Part of a small language model's weights.
Size: 14 layers, width 384, 9 heads of 64, vocabulary 8192.
Training: a variant of SOAP for these matrices, 5338 steps.
Each number is 128 + 32 x the weight over its row's rms, rounded and kept within 0 to 255. Layers, rows and columns count from 0. The size above them is the row's rms in percent of the matrix's.

# layer 10 MLP up, 1536x384, rms 0.146, rows 1118-1126, columns 0-191
size [ 96 100  94 102  99  99 109 109 108]
[[107  98 137 130 142  78  45 125 122 167 174  75 131 111 167  72 102 106 137 171  53  58  71 184 151 115 157 123 136 143 104 136 101 111  81 126 127 186  92 154 125 152 142 194 118 102 132 132  79 141  99  96 107 107 128 179 141 110 173 116 123 102 117 148 120 135 156 103  82 169 138 130 113 152 147 103  91  70 126  87 103  92 124 102  68 143  98  95 133 188 133 182 186  74 163 137 108 107 137 111 119 145  95 172 223  85 168  94 145 139 147 157 140  80  54 135 142  94 181 158 170  72  90 161 112 126  93  65 115 163 164 108 139 125  90 130  94 123 118 142  93 112  80 112 166 122 105 163 139 134 130 118 181 142  85 101  85 107 149 127 119  81 170 179 104 174 157 100 145 106 132 107 146 172 119  97  64 123 125  56  93 144 185 119 163 155 113 147 138 122 136 120]
 [142 172 114 117  77 129 133 171  77  84 151 133 181 107 117 163 139  76 106 133 112 121 133 122 107 148 112 109  89  96  89 169  82  75 127 159 125 122  94 170 120 147 122 168 142 149 154  87 151 110 139 171 156  80 153 122 118  83 138 138  67 117 183 125  72  97 185 111 152 123 136 109 139 119 136 114 102  89 133  92 152 131 133 109 109  91 102 128 108 113 117 167 162  87 110 129 114 103  56 120 125  61 159 149  98  73 140 117 140 109 124 150 119 137 107 128 196 142 173 118 147 126 113  92 148 166 104 124 138 124 216 116  91 110 157 129 149 162 129 129 167  86 194 137 172 139 177  94 116 193 154 134 194 114 151 158  80  83 143  81 145 151  94 103  72 153 117 139 161 123 107  73 143 131 126  47 124 143 164 127 156 138  90 154 140  60 142 145 189 114 120 153]
 [ 67 121 129 208  87  91  68 138 165 198  80 130 153 115 161 155 107 142 146 156 166 102 116 131 137  91 154 161 167 182 140 161  83 127 147 102 132 126 174 125 116 117 255 163 103 136 145 113  97  90 124  72 187 144 150 108 126 121 109 102 181 128 140 137 123 143 124 168 142  84 107 134  96 163 118 119 133 127 144 110 120 199 108 131 163 147  84 147 125 102 125  92 134 127 161 130 128 124 117 105 158  70 183  75 160 137 156 126 141 143 208 169 114 145 146 146 159 123 135 144 114 183 123 121  82 115  81  77 121 111  78 134 140  89 173 144 152 183 147 163  32 118 122 122 142 100 162 145 120 167 118  50 160  91 116 123 145 144  90 151 131 132  95 190 134 136 109  99 120 195 200 146 129 101 146 119 128 135 178 144 113 110  85 157 164 169 151 144 106 178 138 166]
 [ 67 105 164 128  91 168 102 182 186 119 143 173 136 141 124 124  74 139 153 184 126 134 175  80 164 182 106 156  79 138 149 107 188 189 127 111 105 169 174  61 160 164 112 153 162 154 163 167 203  92 184 105  46 126  85 100 101 134 138  89 189  56 174 119 143  98 150 111  82 150 104 139 125 112 117 101 188 132 200 155 127  89 115 114 128 146 137 173  77 150 101  85 121 116 117 122  88 109 117  60 187 103 138  94 195 123 169 156 120  75 185 152 121 136 153 176 159 124 140  98 151  91 152 187 144  75 167 117 164 142 128 118 110 120 165 111 160 122 114 141 134 167 171 158 226 144 124 108  84 193 132 136 113 117 140 123  66 184 157 119 124 103  99  94 145 143 100 134 128 110 130 201 131 161 130  83 180  94  53 126 141 127 111 123 156 168 105 133 146 117  99  73]
 [153 113 186  91  76 129 106 101 126 104  31  76  73  90 103 102  87 102  75 126 125 131 145 150  96 149 131 140 126  80  67  94 142 132 133 135 112 141 129 110 142 123 134 174  98 109 180 139 151  65 167 113 138 145  89 120 160 129 120 116 126 153 132  83 116 169 147 151 160 128  93 132 140 179 135 158  97 142  94  96 152  99  99 138 140 153 146 159 200 123  90  88 153  74 215 144 159 113 163 112 195 128 171  74 107 128 156  92 101 166 217 121 117 112 164 165 157  49 156 108  78  77  96 129  78 142 128 100 158  78 158  83 113  78 119  78 140 108 119  90  53 148 175 154 151  70 134 106 153 114 128 141 107 157  99 113 181 147 129 168 187 128 129  83 108 125 172 173 184 171 106 142 177 123 174 114 123 107 192 104 162 123 123 141 172 125 156 118 133 164 119 140]
 [159 118 123 132  83  99 164 166 150  83  98 126 107 161  88 127 122 141 157 214 101 125 134 104 114 150 135  87 132 131 122 203 146 156 121  88 118 120 115 147 106 165 100 146 170  90 148  77  97 119 111  71 135 166 123  95 132 108 130 107 160 118 114 112 138 161 143 165 134 137 125 127 186 112 102 104 131 148 189 155 107 108 105  70  97 147 112 118 135 119 134 163 169 103 119 147 145 170 134 149 126 148 110 136 101 149 129 108 154 195 131 117 113 139 135 115 124 112  97 113  66 163 157 160 152 115 155 133 142 147  69  75 123 114 100 175  92 119 161 121  34 114 170 110 150 100 132 161 119 114 136 167 140 181 124 132  80  92 104 124 164 194  82 133 158 110 126 124 108 151 131 179 103 156 115 151 136 130 137 124 177 163 110 166 142 133 174  97  83  99  77 112]
 [151 125  82  99  98 146  86  92 103 148  69  52 124 235 124 203 137 140 133  97 111 113 122 117 178 125  81 104  93 131 139 160 111 146 118 122 134 165 176  94 151 133 122 128 117 199 196  66 163 111 132 142  93 172  93 127 127 118 127 147 124  92 145 102 100 107 138 125 108 110 131 155 129  74 153 169 152 140  92  95 117  78 106 139 114 101 111 120 165  93  93 115  71 143 110 152 158 203 113 176  80 130 162  66  85 150 121  93 135 161 216 107  87 157 153 136 144 114 115 144 130 110 129 102  59 124 133  74 114 117 139 202 111 135 114  93 138 146  99 148 144 114 138 227 179 106 142 115 171 141  75 120 184 124 129 191 110  54 125 120 107  94 184 155 117 127 110 122 125 154 141 140 104 126 165  39  73  97  86 131 144  92  83 134 105  97 184 124 165 120 163 112]
 [135 129 136 150 115 176  87 120  84 169  92 138 150 131 116 101 145  91 129 148  94 139 137 130 116  83  57 125 188 165 125 178 159 118 150 134 111 111 114 129 138 124 135 107 123 110 114 145 138 157  92 169  87 110  81 125 153 163 130 128  90 139 133 185 142 116 139 185 162  80 101 110 110 158 168 136 140 116 182 153  83 178  57  60 120 154 134 132  92 110 124 150 134 159  95 132 153 119 117 156 127 145 106  82 101 131  86 111 146  68 114  91 153 110 128 144  88 111 175 122  55 126 170 132 146 122  87 131 158 139  76 168 143  94 168 183 131 109 116 179 121 227 207 157  85 125 120 154 119 119  67 160 127 120 120 148 124  91 111 143 104 142 104 173  46 125 136 196  88  88 159 135 111 133 107 105 135 139 121 126 211 117 161 117 147 163  82  81 202 124 144  89]
 [117 181 133 122 174 104 109 136 104 155  94 167 113  87 104 121 100 147 105 176  71  64 114 123 159 106  73 117 103 139 123 140 159 154 144  84  40 164  71 115 120 118 135 127 147 105 119 127  65 166  77 111 100 112 207 133 145  93 133 156 139 126 134  84  40 100 132  92 117 166 103 134 118 184 138  93 113 148 164 150 137 149 138  94 127 252 204  93 152  91 104 134 130 114  93 120  76 169 136 179 168 161 131 113 163 147 165 166  30 180  98 178  92 167 104 114  89 167 113  85 113 130 113  56  66 106  71 136 118 161 125 100 139 149 162 158  85 142 116 188 102 160 149 139 145 194 118  92 168  95  70 139 130 147 149 131  99  90 144 126 127 108 116 170 145 151 141 164  99  87 109 163 113  79 111 119 123 181 151 153  82 171  67 191 162 151 138  99 136  86  93  89]]
# layer 10 MLP down (transposed), 1536x384, rms 0.146, rows 1118-1125, columns 0-191
size [ 95 100  91 106  96 106 105 107]
[[114 137 123 108 162 144  89 157 125 106  75 177 175 142 204 151 124 112  65 157 176 132 145 103 122 161 166 138  99 175  89 120 104 153 187 118 126  55 120 174 178 126 146 142 134 130 130 152 122  92 102 187 146 129 103 137 185 136 107  83 136 114 137 167 120 139 174 113  99 125 153 117 119  79 104 155 120 139 141 131 113 155 138 117 114 127 103 160 143 154  87 129  86 151 127 136 156 157 117 134 120 101 159 143 106 122  90  91 145 145 105 118  99  76 121  80  93  80 125 164 167 187 127  72 192  93 153 177 139 128 170  78  33 117 152 124 125 142 108 169 138 182  43 152 132 163 117 100 130 123 158  88 128  93 110 139  80  62 142 121 177  77  86  97 220 166 157 160 145 111  80  92  97 119 118 125 103 119 147 181 122 142 190 103 158 144 125 111 152 141 140 117]
 [ 97 117 172 139 150 152 228 131 146 102 200 159 159 142 142 130 119 165 124 138 114  93 165 119 141 131 166 106 115 106 178  98 150  90 127  76 166 140 113 105 130 154  91  75  99 214 121 132 137 123  82 100 149  71 135 117 185 124 121 134 110 123 157 154  77 102 129 133 117 116 110 148 130 123  88  99  41 112 193  90 159 127 131 149 146 144 114 134 107 139 154 143 114 101 175 164  55 134  95 141 160 100 115 189 100 126 140  93  64 135 108 129 156 130  94 120 160 177 154 109 125 171 158 150 181 128 103 121 138  89 108 153  85 134 139 104 116 176 185  91 114  88 121 100 173 137  96 115 105 167 146 121 196  91 145 133 121 135 123 152 185 147 107 119 107 124 107 136 119 135 135 157 120 143 172 117 111 139 188  89 169 163 131 154 135 141 117 152  93 155 146 185]
 [118 158 155 170  76  81 109 174 167 175 107 162 179  64 118 157 146 100 130  84 112 104  94 102  86 147  90  99  86 162 137 157 121 105 130 121 108 154 128 183 159 120 121  85 162 167 146  85 128 144 128 108 159 187  91 151 193  56 139 172 158  97 153  98 152 174 162 190 179 110 136 127 183  98 109  82 139 111 156 103 117 164  91 178 119 194 137 111 115 113 100 186 148 132 118 147 166 177 183 116 133 141 108 115  90 152 176 121 130 189 160  71 121  99 131 123 104  51 163 157 126 131 185 115 137 149 136 123 181 131 110 136  71  95 120 168 110 140 197 136 138 150 110 189 103 139 147 108 128 174 138 114 113 124 122 145 100 175 137 108  98  95  88 117 145 184 107 128 211 122 168 128 221 122 173 163  62 106 204 126 117 164  77 149 147  92 139  76 130  62 133  54]
 [128 134 104 175 135 117 118 144 135 129 135 199 130 126 123 238 128 163 104 144  79 132 120 134 133 163 117 153 104 121 101 142  86 110 126 132 115 147  87 115 153 168 169 106  80 168 155  86 160  46 147 130 121 103 130 131 139 100 139  96  90 110 129 120 171 133 118 147 126 129 143 153 201 103 168  98 157 112  60  78  92 148 145 115 113 157 146 177 126 152  93 110 122 131 151 124 144  23 151 137 166 154 101 116 152 130 108 161 146 157 144 135 166  69 117 163  44  91 147  74 164 153  48 142 121 144 108  81 161 167 113 151 130 130 152 129  92 159 150  83 142 117 167 144 107 123 178 168  93 115 128 122  90 134 140 151 139 145 162 185 196 121 133 149 129 173  98  80 147 133 125 140 142 135 142  90  52 130 109 123 151 114 101 146 142 114 122 119 109 140  96  66]
 [ 92 102 110 123  93  83 141 104 109 156 107 102  95 121 116 171 116 130 110 172 127 154 101 170 170 136 115 124 134 175 110 171 103 107 169  94 166 147 132  83 135 118  69 148 113  95 145 112 123 154 166 138 171 105 109 149 110 113 143  68  95 131 107 137 158 116 145 101 165 137 136  90 150 126 126 104 148 174 134 108 119 126 116 133 174 201 128 117 145 124 138 148 150  98 136 131  97 122 162 153 195 117  60 104 159 165  67 127 186 133 157 134 110  99 157 137 121  93 132 129 149  79 169  81 102 148 198 208  77 188 133 162 151 112 157 100 138 135 154  89 133  58 109 185 148 129 215  87 192 131 124 110  88 158 103 146 159 162 123 170  68 147 106 118 141 171 112 129 163 104 149  75  59 149 145 113 162 129  96  61 202  66 140  74 136  97 177 104 152 182 161 137]
 [165 175 127  92 110 182 142 138 110  64 128  97 184 144 127 180 116 134  99  88 152 111 169  78 143 122  75 105  61 133 105 112 163 144 123 166 129 123 127 141  66 110 135 120 163  83 107  86 127  99 102  69 106 211  52 123 130  99  73 107 164 100 108 114 140  81 164 136 175 103 117 131 110 105 116 143 107 157 130 128 170 183 140 134 146 135 158 101 194 139 164  31 153  94 114 122 107  58 153 130 152 149 161 116  97 107 127 154 126 107 122 164 130 151 120 174 157  83  98  84 122 162  95 212 176 137 130 120 111 125 131 163 140 110 134 105 111 111 115 113 168 150 152 153 110 150 141  81 148 161 108 167 104 134 125  92 118 122 195  65 105 113 168 141 125 140 127 182 163  97 129  80 160 192 119 145 114 110 148  93 117  87 187 135 100 169 133 119 148 133 116  83]
 [130 121 165 129 132 135 130 100 143 124  39 169 137 147 187 124  93 107 146 159 117 165 148 168 150 120 142 139 122  78 137 137 130  91 143 162 162 138 197 110  52 162 157  91 109  99 168 122  96 124 131 162 106 133  91 135 121 155 106  88 102 107 120  73 111 106 142 182  79 162 177 124 120 162 138 119 130 157 111 147 130  95 105 125 137  86  60 161 162  92 139 127 168 108 111 177  56 145 136  85 157 127 174 121 122 109 106 149 105 129 135 161  95 104 155  86 149 139  81  66 162 117 150 137 100 127 147 143 133  89  86 102 148 173 137 158 127 124  95 159  95 124 195 211 168 106  98 150 162 188 163 148 175 102 158 120 153 111 148  95 122  71 129 194 112 182  64 149 176 119  92  98 141  63 106 137 100  22 103 150  79 141 173  90 129  74 102  97  82 126 131 129]
 [141 171 107 124 153  77 186 123 195 162 154 170 136 188 110 112 162 118 101 107 149 153  87 138  95 116 141 154 149 170 159  63 138  80 116  87 108 117 175 125  81 133 163 119 130  92 156 138 140 141  79  56 150 125 138 119 128 224 200 134 184  95  93 134 152 108 120 155 144 155 165 147  86 178 139 157 167 114 130  95 134  98 149 111 183 141 110  96 143 118  91 104  97 139 120 207  81 184 165  74 166 105 112 129 138 120  57  71 140 193 142 101  64 166 160 139 126 124 176 108 108  84 145 182 150 113 129 175 117 112 114 103  69 173 199 179 168  67 140 118 153 182 175 123  98 108 161 106 106 185 153 147 144  83 110 101 113 132  95  79 125 134  69 125 186 102 130 147 155 155 105 196 142 105 151 146  38 109 165 141  87  85  92  93  94  86 112 115 145  70 117 130]]